config = dict(
    n_layer=9,
    d_model=96,
    n_head=2,
    n_kv_head=2,
    head_dim=64,
    d_mlp=384,
    vocab_size=3901,
    activation='squared_relu',
    norm='rmsnorm',
    norm_place='pre',
    norm_eps=1e-06,
    positions='rope',
    rope_base=10000.0,
    rope_fraction=0.25,
    qk_norm=False,
    attn_scale=0.175,
    bias='none',
    tie_embeddings=False,
    parallel_block=False,
    extras=['local attention windows', 'gated attention', 'value embeddings', 'capped logits'],
    init='orth',
    init_std_qkv=0.0508,
    init_std_o=0.0,
    init_std_up=0.0508,
    init_std_down=0.0,
    optimizer='muon_variant',
    lr=0.00867,
    lr_mult_o=1.38,
    lr_mult_up=1.4,
    lr_mult_down=3.0,
    beta1=0.95,
    lr_head=0.00785,
    grad_clip=1.0,
    warmup_steps=200,
    schedule='wsd',
    decay_fraction=0.91,
    decay_shape='cos',
    final_lr_fraction=0.1,
    batch_tokens=16384,
    seq_len=768,
    doc_mask=True,
    train_tokens=104700000,
    steps=6391,
    dataset='wikipedia_en',
)
Each number is 200 + 40 x the weight over its row's rms, rounded and kept within 0 to 999. Layers, rows and columns count from 0. The size before them is the row's rms in percent of the matrix's.

# up: layer 3 MLP up, 384x96, rms 0.483, rows 212-228, columns 0-95
# down: layer 3 MLP down (transposed), 384x96, rms 0.283, rows 212-227, columns 0-95
up212,062,203,242,208,150,146,128,237,251,220,159,173,168,161,264,201,171,219,190,143,182,149,165,217,275,185,176,144,118,226,164,258,189,217,246,263,223,269,186,259,136,221,221,87,138,203,181,228,200,243,212,154,229,193,195,205,199,179,209,202,202,200,262,238,203,134,165,128,226,186,249,238,234,158,170,219,252,269,245,176,228,162,239,182,202,217,205,241,232,203,169,251,224,116,209,208,180
down212,041,256,130,170,230,161,228,154,213,160,183,238,231,201,259,192,268,233,270,243,212,243,228,147,268,187,219,228,286,190,185,262,165,255,210,163,179,180,210,109,279,195,177,226,233,245,178,258,259,228,233,262,221,249,237,159,169,228,209,181,211,238,161,228,201,150,240,202,187,153,223,160,233,234,183,259,186,148,183,204,217,190,186,251,166,235,213,161,223,294,239,210,162,241,226,187,270
up213,097,140,210,194,185,236,232,186,198,202,143,191,199,161,225,235,201,249,197,180,203,159,220,210,277,272,232,198,182,213,183,189,235,142,195,262,213,226,162,303,231,201,187,167,213,241,188,254,134,254,164,159,177,147,167,199,211,182,204,256,269,260,310,275,214,269,224,87,197,195,185,170,236,250,237,166,201,195,218,217,213,172,207,173,244,252,194,212,193,161,230,263,204,226,155,233,124
down213,025,133,147,185,222,174,243,162,261,263,255,172,188,214,212,245,202,176,172,258,205,295,199,234,166,185,186,214,156,172,210,204,224,253,146,155,175,196,257,209,253,212,279,189,178,238,139,242,156,180,243,192,214,137,123,149,213,216,278,161,156,169,186,243,233,178,230,201,198,129,159,165,201,151,193,183,197,276,204,220,182,155,207,165,130,234,268,245,160,160,217,183,132,181,130,193,202
up214,077,216,186,195,150,199,156,149,148,222,167,190,147,131,241,224,192,220,181,165,149,148,194,259,251,156,239,258,210,269,114,155,183,192,149,265,275,255,142,186,179,171,199,198,254,149,186,204,206,262,251,84,213,166,219,229,198,166,164,224,133,195,196,144,166,211,238,191,230,176,260,124,209,163,134,208,167,230,256,143,208,236,159,199,209,195,218,196,144,169,176,216,210,231,204,179,206
down214,126,173,262,129,183,216,230,256,163,263,156,162,166,232,155,198,233,262,243,173,206,222,171,179,186,246,135,254,230,129,200,177,186,202,276,161,134,167,135,132,227,188,223,209,233,166,201,185,240,258,244,247,257,223,244,197,253,173,258,185,187,213,198,250,237,151,207,223,228,149,202,268,192,175,229,255,118,177,144,268,188,221,168,209,231,176,223,194,239,197,185,201,224,248,273,232,264
up215,090,190,188,284,152,213,201,169,203,214,263,248,184,127,205,173,128,205,303,212,169,103,117,226,199,209,185,227,218,220,190,180,213,135,204,159,206,249,155,198,160,242,228,163,265,198,199,161,212,185,158,142,199,294,168,189,183,223,218,209,297,190,198,170,252,250,183,187,183,216,191,270,227,181,219,159,224,216,174,172,216,188,208,258,177,199,229,179,205,128,208,265,199,272,140,230,261
down215,155,206,210,185,230,177,214,256,196,190,197,209,255,158,230,191,196,158,253,233,281,237,168,243,176,235,149,153,212,190,258,265,116,223,109,145,180,142,205,124,186,168,173,169,246,200,210,181,186,174,265,223,134,147,182,217,251,243,256,232,162,212,166,258,252,138,183,272,192,170,240,243,154,124,237,248,236,129,141,234,231,227,180,191,175,145,213,190,205,165,168,183,194,209,225,177,173
up216,067,261,104,261,192,201,172,211,237,146,230,190,200,149,217,222,247,143,213,185,232,217,289,203,221,262,227,171,215,213,242,250,178,159,299,229,205,150,282,220,230,188,248,219,181,219,246,173,185,172,215,179,192,162,193,171,224,245,225,205,220,225,173,206,238,177,244,251,286,188,261,227,281,217,261,151,185,244,258,255,250,225,252,192,260,175,209,253,208,177,231,219,139,193,203,232,256
down216,151,168,233,159,227,222,249,213,192,228,211,137,191,200,177,155,209,199,209,181,150,229,182,217,183,215,144,205,163,171,236,185,165,206,228,186,163,179,271,153,253,157,113,234,280,239,216,198,223,168,253,231,172,279,187,261,160,247,221,204,172,252,212,167,230,227,307,243,241,194,195,259,114,219,246,210,111,197,211,244,293,238,199,183,227,163,216,153,265,209,241,183,169,255,239,225,232
up217,103,217,144,212,210,206,224,134,205,156,197,236,246,220,138,217,186,135,271,140,226,122,192,186,246,199,184,220,117,149,159,256,169,176,255,158,240,241,193,167,183,165,239,246,195,202,226,255,145,216,261,209,242,223,230,234,274,163,193,225,247,145,192,198,180,249,232,188,185,243,221,259,213,135,247,216,228,204,245,211,228,139,254,197,214,185,232,242,152,221,235,157,156,78,184,200,167
down217,016,190,250,124,195,282,212,240,145,203,191,207,240,232,160,137,270,248,220,223,228,237,249,211,164,238,213,196,147,236,131,218,162,215,198,188,171,272,226,152,172,193,224,254,223,222,185,205,175,269,221,242,243,161,155,194,138,234,184,139,146,222,265,269,240,101,158,197,112,177,173,151,161,193,192,225,211,146,180,213,213,234,216,245,268,214,258,174,219,167,185,189,202,189,200,267,214
up218,091,187,169,194,266,147,191,182,166,213,226,198,260,207,145,210,177,197,222,241,168,167,142,154,149,147,268,166,194,225,216,197,269,202,215,208,222,133,187,265,151,158,155,209,205,196,212,295,219,294,131,147,166,215,143,230,204,133,218,234,180,191,200,182,192,210,185,189,187,172,122,208,188,183,236,183,186,211,292,227,198,329,244,198,189,177,254,169,235,194,177,190,229,117,220,239,168
down218,146,200,201,169,149,163,201,281,170,217,181,202,167,243,275,180,226,348,184,209,217,195,168,240,215,212,204,192,221,221,172,236,202,161,203,138,169,168,252,161,220,149,192,193,252,184,194,188,228,168,261,203,178,139,269,231,145,230,254,242,177,235,273,200,200,165,139,230,213,195,259,211,167,225,152,185,184,193,152,197,190,163,210,196,210,219,202,130,129,165,174,193,197,228,232,289,315
up219,118,240,251,209,206,205,172,202,199,146,263,166,219,171,122,223,193,191,169,196,237,195,254,143,210,185,237,223,229,138,238,189,161,241,129,158,213,151,219,233,163,190,175,138,210,209,174,186,150,118,208,194,234,135,169,191,162,197,288,193,255,252,234,220,185,196,227,193,218,274,145,137,218,168,245,186,219,235,200,207,246,215,173,255,233,205,160,251,78,224,265,283,232,157,236,182,230
down219,044,145,181,186,181,180,169,200,201,103,228,246,197,222,171,173,161,214,153,246,199,255,204,233,192,190,234,149,165,239,174,221,290,186,164,167,186,186,242,123,182,222,118,197,213,186,233,94,236,220,257,112,223,207,221,198,208,254,210,211,164,123,154,151,266,205,251,171,204,138,164,218,154,155,178,246,132,165,189,173,204,189,189,152,249,185,164,198,249,149,144,206,189,226,199,228,127
up220,109,195,190,228,247,215,166,189,230,261,132,227,318,189,162,206,120,188,239,254,239,158,162,204,230,184,230,190,195,133,189,220,179,118,174,162,208,274,179,179,123,270,236,181,198,129,198,195,173,179,233,188,225,139,107,232,218,154,133,149,171,223,213,179,215,172,182,191,120,231,202,176,159,157,224,216,220,216,239,216,199,221,167,224,222,256,154,247,132,236,197,196,191,248,260,235,211
down220,048,234,236,184,222,108,179,172,122,147,276,187,135,207,164,165,199,232,263,257,234,305,210,209,164,193,217,178,184,268,183,216,185,146,220,135,174,172,150,184,248,163,238,148,232,199,216,261,169,157,214,102,221,228,193,128,193,145,192,210,134,220,166,205,203,178,239,208,199,149,167,268,239,182,156,127,181,201,169,224,199,146,196,202,190,155,164,230,201,203,256,210,218,225,148,166,162
up221,105,304,197,267,248,164,160,214,184,207,197,239,220,207,124,264,151,276,250,165,197,145,141,188,215,129,220,218,166,140,168,164,256,230,171,198,157,171,136,219,232,279,192,161,189,214,236,135,186,263,218,199,274,212,206,214,193,253,187,179,243,187,237,216,183,166,133,188,221,206,213,202,171,207,193,211,223,210,189,214,291,169,256,212,229,239,171,252,196,256,182,257,203,129,159,207,132
down221,035,171,203,174,262,217,137,209,166,153,162,227,191,241,194,177,265,243,241,268,162,226,255,192,178,238,150,212,188,240,212,152,215,206,189,220,146,202,231,123,267,190,174,197,263,214,228,198,272,238,195,201,205,266,271,245,153,181,124,170,160,187,271,178,256,206,137,193,208,270,260,281,189,200,199,280,237,179,139,226,224,257,130,193,155,217,204,206,148,170,181,220,203,246,212,193,242
up222,096,223,211,300,160,193,209,169,263,177,214,204,195,187,227,244,230,212,242,180,245,217,243,207,216,235,143,209,200,200,226,179,207,220,298,187,229,232,206,264,145,185,166,142,201,231,238,215,168,215,173,113,150,216,263,231,267,263,220,154,264,141,216,225,132,242,191,117,261,250,231,167,226,255,226,281,146,210,214,143,144,169,183,233,201,224,131,224,225,234,219,229,183,233,186,177,177
down222,043,185,217,251,206,196,218,204,200,272,157,233,200,212,207,196,258,233,226,176,180,225,250,238,245,226,188,169,201,206,152,270,265,274,251,174,206,283,208,191,224,195,130,208,212,167,74,204,279,215,191,243,190,201,82,220,154,258,177,251,224,207,219,208,159,201,188,225,177,139,228,184,200,263,171,248,189,284,276,192,181,211,181,228,213,200,199,183,167,249,233,162,209,192,232,262,258
up223,094,187,200,244,94,245,131,203,168,256,197,190,230,195,125,185,142,252,219,209,294,120,142,227,222,231,238,182,228,242,162,204,135,136,191,248,255,176,204,192,248,196,194,219,147,269,250,169,197,193,205,255,212,184,205,265,198,220,205,179,255,221,210,223,191,179,292,165,239,175,228,194,201,189,240,185,189,216,282,225,136,132,213,157,170,216,145,246,213,262,230,184,216,169,157,214,204
down223,014,197,203,175,185,198,165,172,151,191,184,170,208,211,214,159,174,192,128,180,297,146,226,148,165,189,227,273,145,219,201,268,152,191,241,183,134,240,239,173,170,235,235,249,186,207,173,241,241,208,232,174,219,132,280,169,143,258,218,248,178,219,258,130,166,216,160,208,262,148,174,208,165,201,224,206,224,235,140,294,288,164,225,146,218,162,230,146,257,195,209,247,194,231,206,207,227
up224,080,174,203,245,178,176,168,212,145,113,217,170,194,272,261,157,180,188,187,177,214,125,189,185,200,218,248,234,214,208,150,212,250,199,245,123,162,196,222,237,207,157,235,224,141,181,234,176,171,220,210,236,205,175,179,179,201,211,256,186,169,202,228,153,294,203,209,111,181,252,225,119,255,254,212,183,150,226,274,164,236,202,220,131,250,216,199,248,199,268,92,241,185,221,226,168,161
down224,142,260,227,195,221,289,251,168,239,215,179,129,154,165,179,150,181,219,179,163,152,204,203,236,140,234,133,195,198,243,237,219,213,253,100,112,190,166,211,185,211,188,184,248,231,180,162,208,247,249,189,178,291,156,239,257,174,147,224,224,191,229,225,224,220,189,176,195,251,179,222,216,185,123,214,190,145,215,170,193,238,259,234,256,208,115,209,189,226,159,246,204,188,310,209,217,181
up225,082,157,175,256,179,158,154,153,290,176,236,175,130,122,200,226,226,261,228,206,167,170,262,164,245,238,274,193,211,262,183,215,222,182,220,122,240,160,185,181,201,132,148,206,162,212,227,221,152,181,186,149,213,231,180,287,243,232,154,179,226,176,168,206,250,151,165,148,172,215,92,268,181,211,214,159,162,215,202,247,183,158,239,223,148,147,185,177,214,210,231,189,145,162,178,198,229
down225,167,143,211,118,232,168,260,261,180,173,192,141,123,180,181,168,215,183,158,225,204,229,218,219,193,231,234,198,201,262,249,239,225,213,148,68,189,183,202,155,275,170,234,233,229,218,202,260,231,229,246,226,203,158,245,224,185,247,229,208,149,222,265,186,250,184,244,243,236,221,215,236,139,236,189,221,130,219,171,210,205,224,165,213,206,153,164,164,122,180,114,161,188,274,234,205,191
up226,066,186,155,198,214,197,197,221,197,232,190,186,209,253,228,197,206,191,181,144,198,142,122,151,278,214,265,252,161,162,162,269,172,231,191,187,179,279,235,222,173,267,283,181,239,183,229,177,212,129,234,262,143,140,133,271,297,257,200,169,275,211,193,209,170,226,148,179,201,245,168,197,214,244,213,201,279,197,220,177,205,143,220,197,187,162,193,189,113,182,233,251,185,206,169,191,205
down226,033,176,201,262,216,155,130,213,264,223,200,218,168,166,156,268,305,238,212,158,216,202,196,247,212,203,230,182,208,138,164,142,135,201,145,197,202,190,165,181,219,198,235,230,193,221,133,184,271,220,185,248,207,269,276,248,207,147,207,145,203,281,124,183,197,101,177,226,241,141,154,178,151,187,160,268,186,227,144,184,163,206,206,228,194,202,175,170,178,256,197,250,221,214,219,170,240
up227,077,174,183,173,168,195,170,157,133,276,265,176,231,186,133,198,211,214,200,177,184,161,179,245,220,205,195,177,208,116,199,256,186,215,198,179,219,218,173,192,206,158,114,246,211,185,269,258,188,170,224,201,201,194,192,95,209,256,184,243,225,217,231,285,193,263,96,169,218,232,235,157,285,201,233,176,182,238,169,260,207,194,169,250,250,93,220,231,233,197,207,210,193,225,211,274,194
down227,127,271,198,166,182,180,296,231,260,267,186,181,127,214,231,185,163,200,119,222,248,202,196,196,136,138,189,143,229,256,190,192,237,224,229,163,142,173,219,122,253,201,259,249,236,171,140,255,232,247,171,189,256,130,242,213,119,212,237,273,180,206,215,191,194,227,210,200,196,254,173,228,239,128,207,256,139,169,248,191,173,212,201,217,234,184,240,157,205,165,215,209,188,201,264,186,199
up228,119,164,223,212,197,203,160,137,173,153,176,232,250,217,192,263,239,199,197,249,205,203,222,207,277,253,204,187,140,170,121,220,196,220,157,253,206,227,247,288,148,167,232,190,255,171,185,183,219,135,172,133,113,254,236,173,210,234,173,111,176,285,186,179,157,175,191,181,156,219,252,224,136,190,200,238,244,243,190,246,227,146,246,241,219,221,219,268,157,165,222,212,280,202,188,175,221